config = dict(
    num_hidden_layers=13,
    hidden_size=192,
    num_attention_heads=6,
    num_key_value_heads=6,
    head_dim=32,
    intermediate_size=768,
    vocab_size=1024,
    hidden_act='squared_relu',
    norm='rmsnorm',
    norm_place='pre',
    norm_eps=1e-05,
    positions='rope',
    rope_theta=23500.0,
    rope_fraction=0.75,
    qk_norm=True,
    attn_scale=0.292,
    bias='qkv',
    tie_word_embeddings=False,
    parallel_block=False,
    extras=['capped logits'],
    init='normal',
    init_std_qkv=0.0361,
    init_std_o=0.0361,
    init_std_up=0.0361,
    init_std_down=0.0,
    optimizer='muon_variant',
    learning_rate=0.00893,
    lr_mult_o=4.0,
    lr_mult_down=1.5,
    beta1=0.95,
    lr_head=0.00537,
    warmup_steps=0,
    schedule='wsd',
    decay_fraction=0.825,
    decay_shape='linear',
    final_lr_fraction=0.1,
    batch_tokens=16384,
    max_seq_len=512,
    doc_mask=True,
    train_tokens=143800000,
    max_steps=8777,
    dataset='wikipedia_en',
)
Each number is 128 + 24 x the weight over the matrix's rms, rounded and kept within 0 to 255. Layers, rows and columns count from 0.

# layer 2 MLP down (transposed), 768x192, rms 0.124, rows 631-683, columns 0-63
[[143 140  99 104 124 135  63 114 111 140 106 144  95 121  88 136 150 111 135 132 140 152 116 103 102  96 142 172 120 169  96 117 113 145 119 128 140 110  97 144 126 105 120 161  82 112 130 164 178 129 135  96 131  94 101 105 111 122 181 120 122 123 130 125]
 [157  94 119 121 201 141 120 140  79 127 113 149 148 148 101  89 147 175 169 108 129 122 174 131 152 103 121 143 107 142 114 112 152  99 115 112 100 117 132 129 148  98 109  89 132 157 112 150 137 168 117 142 104 134 129  79  79 123 134 119 113 164 118 188]
 [118  82 123 106 127 107 161 140 140 130 126 112  97 146 131 147 150 127 159 155 140 104 178  79 126 157 130 108 125 115  71 126 144 148 136 165 156 151 156  75 129 149 141 112 134 152 106 107 178 161 113 138 147 132 106 149  90 148 142 156  99 166 163 171]
 [150 116 142  81  63 128 111 111 124 109 104 170 163 116 119 125 116 160 121 118 109  90 174 132 140  93 111 180 130 120 103 142 121 123 111 103 167 151 173 105 129 133 126 129 122 146 122 125 113 151 184 128 139 178 104 132 112 158 113 143 179 160 132  99]
 [160 144 143 114 155 122 164 167 129 125 104 158 105 118 119 181 138 120 167 108 157 133 147  87 152  86 125 132 158 147 126 126  99  83 125 141 137 169 120 159 141  93 140 124 105  84 145 153 156 127 155  98 146 136 147 110 118 134 116 141 149 139 119 139]
 [121 140 155 131 140 119 103  85 144 167 121 138 136 152 121 153 107 136 127  88 125 177 133 102 152 143 156 156 155 117 122 155 103 121 127 116 121 147  90 171 123 161 162  94 163 106 121 101 172 145 100 157  99 146 123 141 121 143 162 157 131 146 137 137]
 [128 118 129 150 147 130 128 122  89 127 139 130 104 142 136 165 153 153  99 128 157 138 130 149  95 134 146 102 122 166 148 106 115 122  73 129 136 139 134 120 117 122 152 143  98 115  94  87 139 126  78 156 105  93 151 138 124  92 133 145 137 156  86 131]
 [ 78 105 118 137 130 134 154  87 124 145 144 104 101  93 136 160 137 128 170 123 130  93  93 133 137 122 139 147 150 125 119 133 174 117 129 127 126 177 178 122 155 105 162 177 100 118 139 160 107 119 152 138  79 164 149 131 117 149 130 145 128 103  87 172]
 [144 124 116 125 117 128 122 131 144 115 126 171  94 107 104 134 151 102 161 123  88  93 124 132 127 139  98 126 105  91 143 103  89 131 136 100 121 102 128 183 114 131 143 141 177 173 114 131 178 144 187 123  83 118 137 138 125  97 100 139 103 100 116 136]
 [117 121 121 139 147 168  96 127 104 137 146 143 129 168 121  89  90 131 140  83 134 141 114 176 168 117 138 135 134 164 126 104 167  97 132 109 129 119 159 111 124  80  93 151 141 164  83 132 101 157 123 146  64  85 133 151 128 104  98 119 150 131 122 136]
 [ 92 117 175  91 124 122 134  93 109  99  85 130 148 170 132 159 120 143 145 102 116 207 128 127 163 116 133 117  81 138 165 124 176 129 172 121 127 122 116  97 150  88  77 163 154 109 116  89 143 171 149 176 150 134 160 106  92 134 142 151 135 105 122 153]
 [113 112 147  99 179 161 165  88 132 191 135 140 142 200  88 141 134 114 108 107 120 130 163  91 163 152 130 128 140 128 141 108 140 121 134 133 116 121  86 124 135 125  78 130  94 145 142 162 108  92 174 117 155 143 156 179 102 132 120 115 104 168 110 112]
 [131 104 131 134 156 135 107 121 141  74 100 110 135 118 116 155  85 166 111  98 163 156 145 124 161 105 150 141  85 131 140 142  93 160 125  92 121 154 133 124 134 139 145 137 100 111 116 147  78  99 114 166 122 112 131 133 128 113  88 123 132  95 119 146]
 [117 134 140 121 142 136  87 192 127 118 138 119 166 148 141 119 109 158 136 112 138 147 175 156 105 154 100 150 139 137 116 128 133 174 109 111 145 130 131 105 116 121 161 153 118  87 108 139 172 121  72 145  99 125 146 125 128 118 128 145 106 141 129 180]
 [136 146 158  96 138 107 116 138 123  93 134 121 159 133 147 128 115 136 116 119 127 145 123 165 115 135 134 163  66 113 125 144 113 112 110 142 132  92 177 145 128 131  66 156  97  68 101 129  80 161 140 166 140 100 137 102 183 136 148 137 133 125 110 139]
 [104 151 123 116 112  80 144 101 136 150 195 139  94 108 142 134  69 162 140 145 163  93 142  85 116 126 109 112 138 151 119 116 147 114 101 158 187 132 107 116 147 125 144 146 136 144 137 169  73 159 120 115 180 141 144 149 105 201 128 128 105 104 160  66]
 [126 121  85 109 157 135 141  71 182 105 162 152 119 105 129 107 125 132  95  81 119 109 133 129 140 133 146 134 174 112 146 149 123  87 127 105 126 149 146 116 134 119 115 104 146 118 125 139 109 120 135 145 141 148 148 143 170 107 108 105 139 182 113 154]
 [ 77 104 107 148 120 129 120 118  94 107 146 108 140 180  94  95 144 102 152 147 138 124 167 131 117 140 115 137 121 158 136 131 129 143 130  93 157 109 159 180 130 131 132 112 116 178 125 132 126  88 150 116 140 141 148 157 122 135 132 123 149 159 141 125]
 [136 129 131 109 129 106  92 149 148 148 139 123 124  94 101 114 133 177 108 117 101 153 128 102 142 111 125 118 150 142  93 114  99 145 110 155 187 134 123 129 145 149 117 132 132 137 118 126 163 142 149 149 121 142 159  99 120 125  99 164 147 126 138 128]
 [166 150 183  94 141 168 138 128  91 146 170 178  86 140 121 177 161 152 174 169 166 139 117 135 145 150  94 133 118  81  94 157 147 120 124 156 149 142 101 140 136  85 121 133 150 136 140 163 131 166 151 112 129 140 167 158 130 112  86 133 135 139 106  85]
 [143 129 117 123 127 134 121 153 117 107  91 120 144 151  84 124 107 139 125 128 161  96 125 125 165 119  98  95 134 131  72 137 126 164 168 142 135 143 147 148 164 185 122 143 159 137 114  92 145 130  94 128 146 110 122 137 108 158 100 152 104 134 176  95]
 [135 130 113 141 135 126 132 129 139  87 140 121  90 121 128 148  95 119 143 113 144 159 148 111  96 151 137 102 168 134 137 145  87 106 152 149 115 107 149 170 148  79 140 153  70 147 128 154 105 125 106 124 147 164 154 134 149  94 101 148 128 142  97 123]
 [114 145  82  80  63 127 160 171 147 130 150 123 166 139 129 100 139 152  95  92 164  76 109  81 109  87  95 137 149  96 142 124 165 154  90 112 122 127  80 153 127  96 143 138 178 187  96 161 119 119  76 146 142 124 161 119 153 118  95  97 111 115  84 109]
 [126 126 115 128  81 155 147 108 128  87 140  95  95 123 106 150 173 162 109 108 152  87 146 174  96 171 113 163 103 140 152  82 133 108 151 150 161 156 152 131 124 156  97 116 117 122  92 147 132 155 135 112  80 109  93 118 144 179 132 162 117 123 157 136]
 [156 121 119 129 174 133 131 123 126 126 141 107  84 170  92 118 162  97 153 141 127  91 108 176 101 121 144  71 129  99 157 111 126  96 161 136 144 134 126 146 162 120 136  94 127 141 141 136 144 133 114 112  82 132 153 147 115 164  92 152 121 129 104 141]
 [109  82 136 112 135 161 137 102 168 145 119 117 173 147 119 118 158 151 107 141 126 171  83 109 132  68 106 104 151 112  97 145 116 172 144 110 111  83 155 172 147 148 122 158 118 153 109 164 141 126  94  98 130 137 133  79 127 107 117 152 148 148 105 110]
 [146 128 101 149 124 151 139 121 143 114 133 154 157 159 106  93 135 116 152 144 103 107 120  88 121 130 133 160 169 110 113 135 116 146 135 131 142 156 113 107 175 125 115  91 151 150 132  96 108 190 141  71 139 146 121 141 120 119 111 138  92 128 118 132]
 [107 174 148 145 111 176 148  77 170 186 150  88 155 144 101 158 114 143 164 125 113 153  89 125 163 148 108 133 157 128 123 121 145 140 133 140 173 148 137 131 128 136 146 103 131 109 109 143 122 115 130 150  93 133 133 125 144  94 142 113 107 127 116 112]
 [ 97 147  93 120 161  96 113 119 139 101 100 152 146 109 102 127 158 188 119 131 127 141 174 141 120 135 142  78 114  94 111  93 169 129 100 108 167 123  94 121 154 145 119 140  84 125 130 141 145 120 137 139  93 162 139 155 159 126 133 173 134 136  97 151]
 [130 125  99  82 130 112 116 104  98 123 131 134 121 114 138 145 137 135 134 128 167 106  91 114 111 125 129  90 116 105 131 156 136 146 108 132 118 113 136 107 115  86 157 108 154  97 145 131 162 168 141 146 119 101 174 152 168 155 163 123 150 151 131 143]
 [178 120 126 145 140 146 130 167 156 118 161 112 155 120 121 138 132 116 126 162 140 112 124 140 106  95  97 151 105 136 111 111 160 135 112 145 146 120 132 155 152 137 121 128 105  97 135 182 153 157 128 106 105 142 128 114 170 196 164 106 155 180 119 125]
 [ 99 148 102 197 131 106 158 142 147 118 145  96 159 120 100 107 113 127 150 173 120 132 124 132 119 181 171 127  82 127 138 161 112 127 142 148 128 120 118 121 151 131  61 127 173 115  96 171 130 152  80 112  90 135 125 108 109 165 181 117 135 134  91 121]
 [ 87 226 106 140 137 146 140 112 185  89 123 155 162 128 121 116 143 162 136 164 148 103 148 112 123 101 101 106 141 113 141 113 128 118 101  81  99 155 124 180 161 156 141 152  95 168 129 114 120 113 132 107 120 125 119 163 147 158 120 128 134 147 119 120]
 [151 121 129 129 177 168 151 113 155 131 119  84 161 116 146 127 110 102 125 122  87 147 132 105 141 155 159 117 183 170 144 126 133 133 106 145 160 149 158  92 148 112 119 121 136 145 115 143 113 120  86 129 110  68 106 109 137 126 153 154 137 135 110 134]
 [170 119 131 121 154 105  89 141 140 143 114 111 147 119 127 142 135 102 159 166 136 185 114 150 102 119  93 139  92 155 134 129  98 111 116 112 113 137 122 148 102  76 126 106 120 109 120 121 140 114 136  87 124 110 100 195 132 115 144 159 108 140  95 108]
 [153  98 130 107 156 112 110 140 139  84 149 140 121 120 154 135 154 144 129 138 146 120  88 135 112 125 112 116 130 110 159 147 120 121 146 122 126 109 124 146 183 139 141 161 119 107 145 176 134 101  99 144 123 113 126 154 178  91  94 146 133 115  88 135]
 [ 95 130 115  84 140 123  99 131 146 132 123 134  91  99  97  97 115 123 135 163 130 144 151 144 129 118 112 154 152 128 142 136 162 142 100 127 113 142 152 141 141 120 146 150 135 112 149 135 137 115 135 109 136 106 150 179 137 117 140 154 144 144 132 124]
 [133 165  97 114 116  87 104 126 142 183 124  89 109 111 104 166 133 118 152 147 152 102  80  99 172 136 123 122 166 122 129 126 117 101 116 123 130 128 121 122 152 138 125 139 145 103  99 114  99 121 147 146 145 119 140 100 155 124 132 156 130 108 157 110]
 [129 137 114 168 133 113 122 140 107 169 130 111 114 151 122 154 139 104 127 117 134  91 150 165 163 165 105 115  83 133 138 180 118 145 143  67 165 137 155 135 110 131 154 126 152 137 137 135 125 135 153 105 112 101 133 127 136 150 114 127 135 125 127 143]
 [123 146 113 145 144 141 151 110 131  99 109 146 135 137 119 142 102  91 107 125 163 126 157 125 127 164 120 112 100 115 162 138 144 133 122  97 149 141 135 109 121 165 166  87 117 171 127  68 164 163 122 162 130 146 102 104 117 152 141 106  92 152 130 118]
 [132 123 136 105 115 181 138 124  88 121 136 115 129 135 125  81 132 135 115 112 140 196 155 125 127 136  93 115  58 122 102 122 159 148 126  97 177 134 117 143 127 137 145 129 121  92 128 206  96 102  93 127 130 141 110  98 136 109 130 110 131 140 116  99]
 [129 130 114 117  94 112 136 144 122 141 138 148  46 120 123 173 129 146 124 141 132 133 119  90 182 142 109 137 118 152 125  55 124 116 125 100 135 122 121 160 160  97 124 155 112 120  91 128 148 150 177 175 108  98 117 159 119  99 164 116 103 141  98  94]
 [160 154 148 112 100 141  90 122 143 165 122 110 138 107 127 116 133 125  99  85 104 142 139 123 162 108 134 133 173 188 123 137 150 140 171 112 136 117 160 132 171  96 146  84 117 102 128 138 115 143 125 143 146 133 163 152 126 130 118 168 117 122 139 118]
 [164 112 133 152 144  90 141 132 112  87 140 126  63 134 113 142 112 156  97 108 122 155 107 114 123 146 126 135 148 120 142 131 143  89 162 110 153 144 164 122 140 152 129 124 125 127 138 129 127 108 105  93  73  99 147 137  85 150 161 150 153 154 127 121]
 [138 116  72 130 130  90 116  90 135 143 112 124 158 106 142  86 155 156 162 102 113 124 149 112 128 126 116 105 152 152 116 161 137 142 109  88 126 145 125 112 134 125  87 112 124 175 107 167 121 191  92  90 148 157 112 138  97 136 136 121 109 182  86 122]
 [138  81  77 135 106 118 124 173 146 149 122 153 136 137 104 135 154 108 132 173  96 145 160 152 119 123 125 152 157 133  89  95 150 141 121 122 156 152  82 153 101  81 104 142 134 123 126 185 122 112 151 148 119 132 168 178 116  98 131 115 108 128 125  61]
 [138  98 103 117 108 191 153 154 111  83 126 156 183 144  88 118 151 105 131 118 169 130 115 170 132  91 121 154 119 162 145 100 150 136 118 110 155 115 150 146 136 121 106  99 139 109  93 164 147 166 102 140 128  86 110 102 153 134 167 133 110 147  97  97]
 [117 134 116 142 114 149 160 170  85 134 139 148  90 151 138 138 116 112 136 116 173 125 104 113 102  97 183 131 143 113 121 153 208 174 132 158 152 144 150 142 145 125 166 132 124  97 125 140 158 149  65 129  86 124 141 122 141 118 141  95  93 154  79 166]
 [107 152 118  94  94 104 144 124 122  81 153 134 179 106 107 132 108 172 164 121 118 180 111 113 129 131 126 144 176 166 142 129 109 124  62 102 127 157 157 115 131  99  45 125 132 121 108 101 139  96 136 124 102 114  87 115  89 143 123 143 104 125 117 129]
 [110 169 145  94 157 111 135 150  94 110 164 165  59  97 131  96 164 125 155 101 109 117 136 124 134 124 136  99 124 137 131 145  92 143 171 141 122 152 110  74 150 142 200 123 129 111 101 126 169 132  95  86 150 113 170 127 135 154 132  90 173  88 101 104]
 [148 156 123 118 133 117 142 129  96 153  93 153 123 127 101 142 171 114 159 130 141 128 170 169 144 103 118 103 148 147 148 148 113 120 107 124 140 126 101 171 167 135 149 152 130  98 128 150 122 172 143 164 155 119 158 159 158 155 148 104 132 155 132 119]
 [128 106  93 113 132 148 119 117 108 162 118 105 155  95 137  87  88 136 138  97 127  90 109 105 141  85 106 176 123  89  98 108 126 105 158 124 141 162 128 146 115 115 133  91 134 133  98 106 149 146 169 102 111 101 145 136 117 139 110 109 131 123 125 131]
 [144 133 117  98 135 131 119 153 102 110 136 200  92 102  94 154 121 132 153 121 100 136 130 138 156 103 122 138 119 175 131 107 138 128 141 143 129  92 106 123 140 122 137 162 161  90 143  80 115 143 104 140 136 154 119 163 130 118 137 133 130 134  95 178]]
# layer 2 MLP up, 768x192, rms 0.169, rows 632-683, columns 0-63
[[136 138 172 123 166 114 155 120 167 126  90 128 115 141 105 110 124 110 132  95 146 139 165 110 123 207 134 179  89 200  79 152 124 166 119 147 140 182 127 135 127 139 138 144 127 179 102 135 129 128 150 111 113 148 108 125 141 162 157 119 126 120 149 137]
 [170 173 109 119 132 176 108  92  95  99 131 122 133 122 168  77 148 108  93 143 118 144 145  90  88 125 127 124 129 125 141 137 150 135  76 131  74  74  81 133 120 175 165 155 147 111 131  83 137 150 144 166 143 134 148 117 131  52 151 135 147 139 151 108]
 [ 98 107 109 134 148 113 112 143 140 133 144 133 127 135 120 134 154 134 125 141 137 137 100 188 109 140 168  65 109 114 125 160 111 120 124 147 119 118 127 111 111 138 113 162 115 147 109 145 138  86 151 144 193  97 115 107 125 108  88 136  87 179 114  91]
 [125 159 161 104 168 137 131  92  95 142 126  93 154 132 154 120 133 147 134 121 123 111 118 132 146 128 129 187 128 132 150 125 121 114 133 158 122 188  93 121 132 119 132 150 114 148 135 113  97 138 139 134 135 166 126 126 155 160 111 115 106 131 118 109]
 [129 137  79 147 147 109  90 126 163 104  89 106  95 102 142  60 138  78 136 103  89 123 183 110 112 154 186 104 141 102 100 151 143 109 139 166 109 106 140 161 133 104 176 112 133 111 109 105 169  97 113 149 114 153 128 115 160 133  90 145 169 123 134 153]
 [155 180 151 140 113  98 151 150 142 142 154 149 124 103 109 132 140 160  86 155 142 151 147 116  93  98 161 114 134 117  96 151 108 158 128 126  96 125 164 106 132 110 102 122  96 100 109 109 143 147  93 110 152 138 127 121  96 117 132 153 135  93 189 122]
 [114 152 127 138 134 132 155 140 109  90 128 138 173 153 119 125 128 155 133 148 168 116  95 148 167  91  93 139 153 124 130 148 177 139 119 153 135 106 159 164 112 104 136 132  97 122 124 119  99 121 126 134 138 140 141 140 120 124 151 108  94 106 106 131]
 [117 162 128 131 114 142 141 157 167 125 116 118  88 111 127 117 142 127 130 152 116 175  98 135 152 103 122 153 125  98 142 140 128 130 141 152 104 173 172 155 141 139 162 157 147 177 136 102 185 130 140  89 112 113 112  90 171 129  99 167  86 144  99 128]
 [167 147 127 104 128 143 118 115 153 161 130 122 142 142 112 121 139 136 126 122 136 127 147 118 118 145 153 156 213 133 117 165 146 128 145 100 135 124  83 129 117 119 146 152 114 181 135 186 129 172 114 153 111 118 131 105 161 127 113 140 142 123 136 172]
 [156 143 126  88 132 150 144 131 122 115 135 147 122 136 168 116 120 109 170 133 160 142 171 136 160 141 104  81 169 149 146 141 154 142 133 106 147  60  98 141 125  72  82 155 136  98 132 130 171 129 144  80 130 138 136 109 129 134  73 131  66 150 169 140]
 [116 113 173 109 151 129 154 155 111 135 128  42 146 133 132 128 162 130 169 126 142 146  76 130 115 101 127  92 120 134 116 139 148 139 122 124 111 140 106 152 145 115 126  88  76 134 100 102 150 118 138 134 118 135 136 116 149 123 132 166 124 121  92 170]
 [132  73 140 121 121  93  94 151  88  93 124 116 136  89 136 129 136 168 139 137 144  93 129 128 138 135 129 161 140 112  94 146 171 133 162 150 115 128 143 113 145 128 150  81 101 156 141 178 143 129  82 164 113 138  83 104 128 162 129 114 135 111 124 113]
 [138 163 148 131 101 124  42 112  94 146 132 167  99 147 121 136 152 165  94 155 112 116 114 133 137 135 107 137 164 148 121 111  89 104 117 129 122  96 152 111 116 115 122 127 111 136 172 132 106 142 151 142  92 155 135  76 135 148 187 144 149 167 105 121]
 [128  96 138 132 115 154 133 131 110 173 145 169 103 150 136 105 125 159 149 131 102 158 108 158 118 153 111 106 114 191 101 118 124 164 137 153 126 135  95 100 116 155 145 151 113 165 133 149 155 153 141 121 138 108 144  75 150 119 162 153 117 130 166 134]
 [151 141 127 174 133 124 179 123 163 134 103 120  94  99 134  99 137 120 116 126  97 159 130 106 138  97  99 100 138 153 144 121 115 141 163 136 130  97  99 108 142 143 165 109 150 142 177 152 138 136  79 134  99 143 149  73 151 160 150 178 113 137 164 126]
 [128 172 168 115 158  93  87 181 107 157 133 150 171 138 119 113 138 149 100 129 141  68 137 137 102 115 225 122 127 164  98 110 125 100 129 130  98 134 140 133 146 123 125  96 116 139  90 157  50 111 155 121 160  80 166  81 142 126 120 101 131 150 168  96]
 [142 152 129 115 111 179 127 117 121 122 131 120 156 123 146 155 134 139  84 115 157 130 118 141 111 141 117  93 122 100  93 116  65 145 120 121 132 126 146 138 124 149 162 109 107 144  88 145 123 139 119 141 134 133 128 111 137 118 150 143 100 180 163 126]
 [135 126 132 107 134 141 110 148 127 160  85 137  97 132 117  69 134 108 132 139 101 145 111 162 159 113 123 108 154 106 126 136 160  93 126 181 160 130 136 148 161 141 124 123 165 146 127 135  87 151 120  96 116 144 122  83 137 134 118 120 156 150 123 151]
 [140 134 124 171 105  65 130 105 132 154  69 133 128 165 126 121 113 151 124 150 120 131  91 114  97 115  96  85 154 122 148 145 125 147 139 141 121 105  98 108 120 131 142 186 133 156 112 124  88 142 108 138 105 128 166 123 134 103 157 211 122 127 127 156]
 [108 118 117 167  90 119 136 165 108 126 193 142 113 106 133 153 137 127 119 135 124 108 109 144 146 134 136 147 123  92  99 140 131 141  87 110 106 120 104 127 148 122 146  89 170 125 161 113 164 147  68  87  97 123  89 111 156 144 176  86 123 131 141 132]
 [151 157  84 154 111 120 145 108 105 155 140 140 154 125 153  91 165 133 117  93 142 145 108 131 163 127 113 102 121 120 131 151 148  95 120 132 165  97 103 129 116  98 123 132 110 118 110 139 165 146 133 131 117 129 110 133 134  97 113 130 120 113 119 130]
 [160 151 168 116  76 109 165 131 161 150 135 127 130 158 142 136 160 103 112 136 140 154 132 101 135 148 164 147 144 130 172 119 115  77 114  65 152 120 151 107 119 157 150 123 154 143 139 181 114 117 112 137 160 100 173  94 172 158 126 131  78 121  70 128]
 [169 103 106 116 169  98 149 102 103 152  80  87 156 125 139 125 126 123 115 122 129  98 101 167 120 144 117 144 158 121  99  93 114 139 118 119 125 114  91  92  77 117 163 143 165 146 150 147 142 106 129 132 168 126 125 170 172 145  86 143 192 112 107 134]
 [149  95 103  96 164 129 116  96 100 108 111 122 143 115 166 131 169 133 139  99 156 133 157 159  88 158 146 128 131  98 129  92 107  96 141 148 127 113 104 121 136 112 149  80 140 115 107 116 163  98 132 156 144 136 164 150 128 115 129 133 144 164 161 113]
 [144 144 120 114 147 141 175 109 148 110 138 131 165 123 141 148 158  74 110 133 148  89  93 116  82 156 133 142 128 142 107 161 147 122 101 127 126 160 153 107 129 130 114 143 140 158 129 139 127 116 131 124 198 121  99 116 136  75 156  68 136 108 114 145]
 [ 90 126 109 174 110 120 159 154 131 132  73 174 140  95 139 111 143 151 141 155 105 140 142 143 133 125 138 103 170  96 130 115  96 127 149 123  96 107 131 134  90 143 146 156 127 128 148 105 109 148 160  62 106 183 150 123 145 107 161 134 147 111 139 120]
 [111 127 100 185 106 128 159 130 141 145 187 128 157 112 149 132 111 129 166 111 125 176 130 148 119 124 123 130 125  84  84 161 126 130 131 147 131 128 135 151  81 108 171 150  84 137 132 140 115 163 119 158 125 142  89 106 141 102 136 120 152 120 121 114]
 [151 113 132 145 148 141 134 113 111 129 136 119  98 156 138 109  85 109 104 108 140 134 114 130 141  89 101 117 114  79  96 105 129 113 120 144 130 126 152 133 115 127 151 155 147 154 143  79 161 180 120 150 124 125 123 131 132 129 150 128 131 180 125 108]
 [130 131 133 105 106 113 106 150 132 154 141  66  76 111 144 140 132  97 173 105 140 140 120 127  93 117 108 137 129  67 127 132 159 142 114 178 106 145 178  96 127 116 146 136 135 144 123 104 144 142 119 150 131 182 136 143 164 156 172 128 149 141 148 165]
 [ 96 159 153 131  98 157 173 126 141 169 150 139 126 141 124 137  89 115 116 132 161 142 121 185 130 122 146  95 111 125 158 113 115 177 177 149 144  89 106 116  83 140 144 132  89 147 126 154 139 146 139 145  96 117  97 118 152 154 145  93 139 152 128 152]
 [132 134 167 163 130 125 121 127 145 158 170 128 145 133 158  61 136 130 110 108 119 151 152  95 121 131 163 141 145  96 113 103 151 112 123 145 113  90 136 154 134 122 202 126 154 120 140 139 182 114  69 127 136 150 156 117 145 154 135 103 114  83 103 110]
 [136 110  98 129 100 110 118 131 104  93 149 143 128 149 139 118 145  82 118 119 134 161 152 162 159 149 104 138 109 123 162 123 115 120 143 137  99 107 156 145 140  68 132 153 148 149 117  96 113 141 156  70 156 105 111 130 139  79 130 108 135 129 131  77]
 [141 151 160 192 135 115 129 107 114 129  99 144 142 130 137 106 136 137  86 121 119 117 114 123 129 129 107 117 172 129 134 150 123 133 131 145 119  95 161 122 168 116 169 124 110 155 147 160 122 127 111 120 124 122 132  94 146 126 102 104 120 133 127 110]
 [117 150 109 122 117  89 118 111 100 130 129 106 100 147 128 140 134  96 124  92 114 115 115 151 110 134 121 123 166 122 136 156 134 114 125 112 107 132 120  95 139  84 169 138  94  94 157 132 137 136  89 164 113  91 137 111 114 119 121 140 104 153 122 141]
 [145 121 124 113 135 158 148 107 120 110 138 122 134 116 124 132 126  90  88 108 118 112 124 162 109 142 108 125 126 156 117 140  79 180 164 146 137 145 138 142 143 152 111 140 119 140 113  96 128 110 144 132 123 117 131 136 137 125  88 124 140 124 152 124]
 [150 120 111 133 120 154 155 132 114 181 137 110 145 131 125 126 109 121 125 111 160 142 121 140  93 147 146 109 116 146 131 113 124 135 182 122 133 141  95 107 147 136 124 105 102 178 152 123 158 123 162 139 108 123 117 144 136 125 169 132 102 142 146 139]
 [119  95 131 145 136 130 118 138 120  96 134 148 109 133 149 120 130 143 154 118 155 110 149 115 125 142 146 143 141 105 130 112 163 143 141 128 147 137 119 140  81 197 113 120 185 140 110 111 131  86 114 131 184 125  76 119 156 137 110 115 131 102 152 133]
 [126 148  73 128 131 133 150 118 126 133 142 113 133 137 161 101 108 161 137 137  94  74 130 116 117 150 130 116 117 115 145 111 116 154 123 105 152 135  91 117 108 161 134 117 133 148 142 108 136 150 150 131 142 139 141 117  95 131 101 148 144 123 126 150]
 [131 176 140 131 120 131 189 137 114 107 126 122 155 135 137 145 103 112 148  81 111 114 150 177  94 139 182 118 103 108  96  94 130 116  84 133 132 128 112 110 127 118 175 113 104  89 133  94 136 139 139 102 126 113  83 123  68 112 118 138 148 120 158 137]
 [ 83 124 103 135 137 117 149 147 114 136 121 120 126  98 154 142 125 150 153 155 129 126 126 152 121 125  89 148 141 120 126 118 139  95 121 148 172  96 156 173 132  97 152 134  80 111 114 142 180 118  91 170 171 149 172  90 122  98 138 130 129 115 133  98]
 [120 150  61 120  99 130 145 105 142 130 144 183 158 133 119 156 132 139 133 129 106 118 135 135 127 118 137 116 150 121 143 124 132  98 170 157 138 105 161 127 124 124 104 147 135 126 107 131 116 107 132 143 123 117  94 106 169 136 122  90 122 113 146 142]
 [115 155 123 122 159 122 118 132 109 147  98 108 161 146 141  99 165 106 111 116 116 161 119 125 115 168 154 102 152 135 133 113 103 109 108 113 120 126 139 131 114 141 114 115 121 152 149 151 141 114 135 127 123 139 164 108 174 130 115 133  95  97 126 142]
 [136 109 122 108 141 156 151 124 103 128 121  96 158 110 150 142 149 108 109  64 131 138 138 155  97 130 108 153 124 123 130 137 113 109 127 131 161  92 175 134  90 150 132 150 139 148 144 157 134 135 141 106 147 145 135 102 109 136  98 103 132 123 152 130]
 [155 105 140  77 103 131 103 138 153 121 150 122 117 137 124 146 100  99 114 138 101 164 163 105 120 165 141 151 125 138 118 110 141 139 121 135 108 111 155 169 110 163 131  67 124 144 171 145  86 106 145 196 114 125 123 108 121 110 106 113 140 134 125 156]
 [128  65 147 136 113 122 142 209 119 133 102 135 149 119 149 130 158 122 103 158 135 150 178 145  91 117  69 141 157 110 104 107 159 129 161 130 125 147  82 191  75 115 124 130 146 175 100 102 151 102 131 156  86 171 166 119 121 145 147 114 134 161 127  92]
 [136  79 124  92  71 130 128  91 128 127 102 146 120 136 135 100 126  99  71 120  91 108  72 198  76 149 155 109 161 110 133 124 133 114  95 138 124 126 175 169  92  97  92 127 112 138 127 115  78  83 143 162  95 142 113 127 111 122 134 122 116 148 100 125]
 [135 147 139 127 130 148  93 125  98 143  90 164 132 104 119 137 120 123 133  99 100  84 112 143  84 171 143 130 155 111 150 127 155 127 118 142 124  72 169 145 165 100 148 104 121 151  95 115 113  93 144 133 146 144 127  76 119 134 127 140 141  98 130 126]
 [120 112  96 137  55  89 141 159 128 107 112 129 114 104 129 154 140 170 101 114 106 115 135 144 139 167 126  90 190 136 167 141 158 108  61 113 100 102 201 135 109  88 112 131 123 171 146 135 137 116 107 137 172 205  96 152  42  85 106 150  98  91 129 148]
 [166 125 157  79 158 139 132 118 184 122 125 181 169 120 159 121 122  89 143 140  97 112 160 155 158 175 141 118 139  83 156 143 135 108 124 162 126 144 151 157 106 114 141 118 123 127  98 129 151 135 130 153 106 117 134 133 115  98 158  94 137 102 141 124]
 [ 92  95 117 169 143 103 166 113 114 128 110 106 110  72 127 157 145 130 152 112 126  94 198 148 109 143  73 115 143 133 154 126 129  95  80 147 126 152 118 106 118 159 125 151 146 178 114 126 137 114 100 111 153 127 141 137 173 144  88 119 132 114 142 116]
 [131 117  92  93  89 136 172 123 118 146 141 109 118 113 117 116 178 148 133  86 113 142 145 153  97 139 152 107 163 106  90 117 122 121 110  96 108 114 122 131  63 151 113 103 100  95 138 118 115 125 121 159 157 155  94 156 110 121 102 139 163 124 120 170]
 [141 142 134 115 117 117 146 109  98 126 114  93  92 127 132 122 138 118 120  99 100 100 106 139 113 127 106  94 104 118 149  98  92  76 134 109 135 127  70 133 169 135 155 125 120 117 162 145 116 152 108 135 104 143 115 142 150 119  49 107  95 172 133 134]]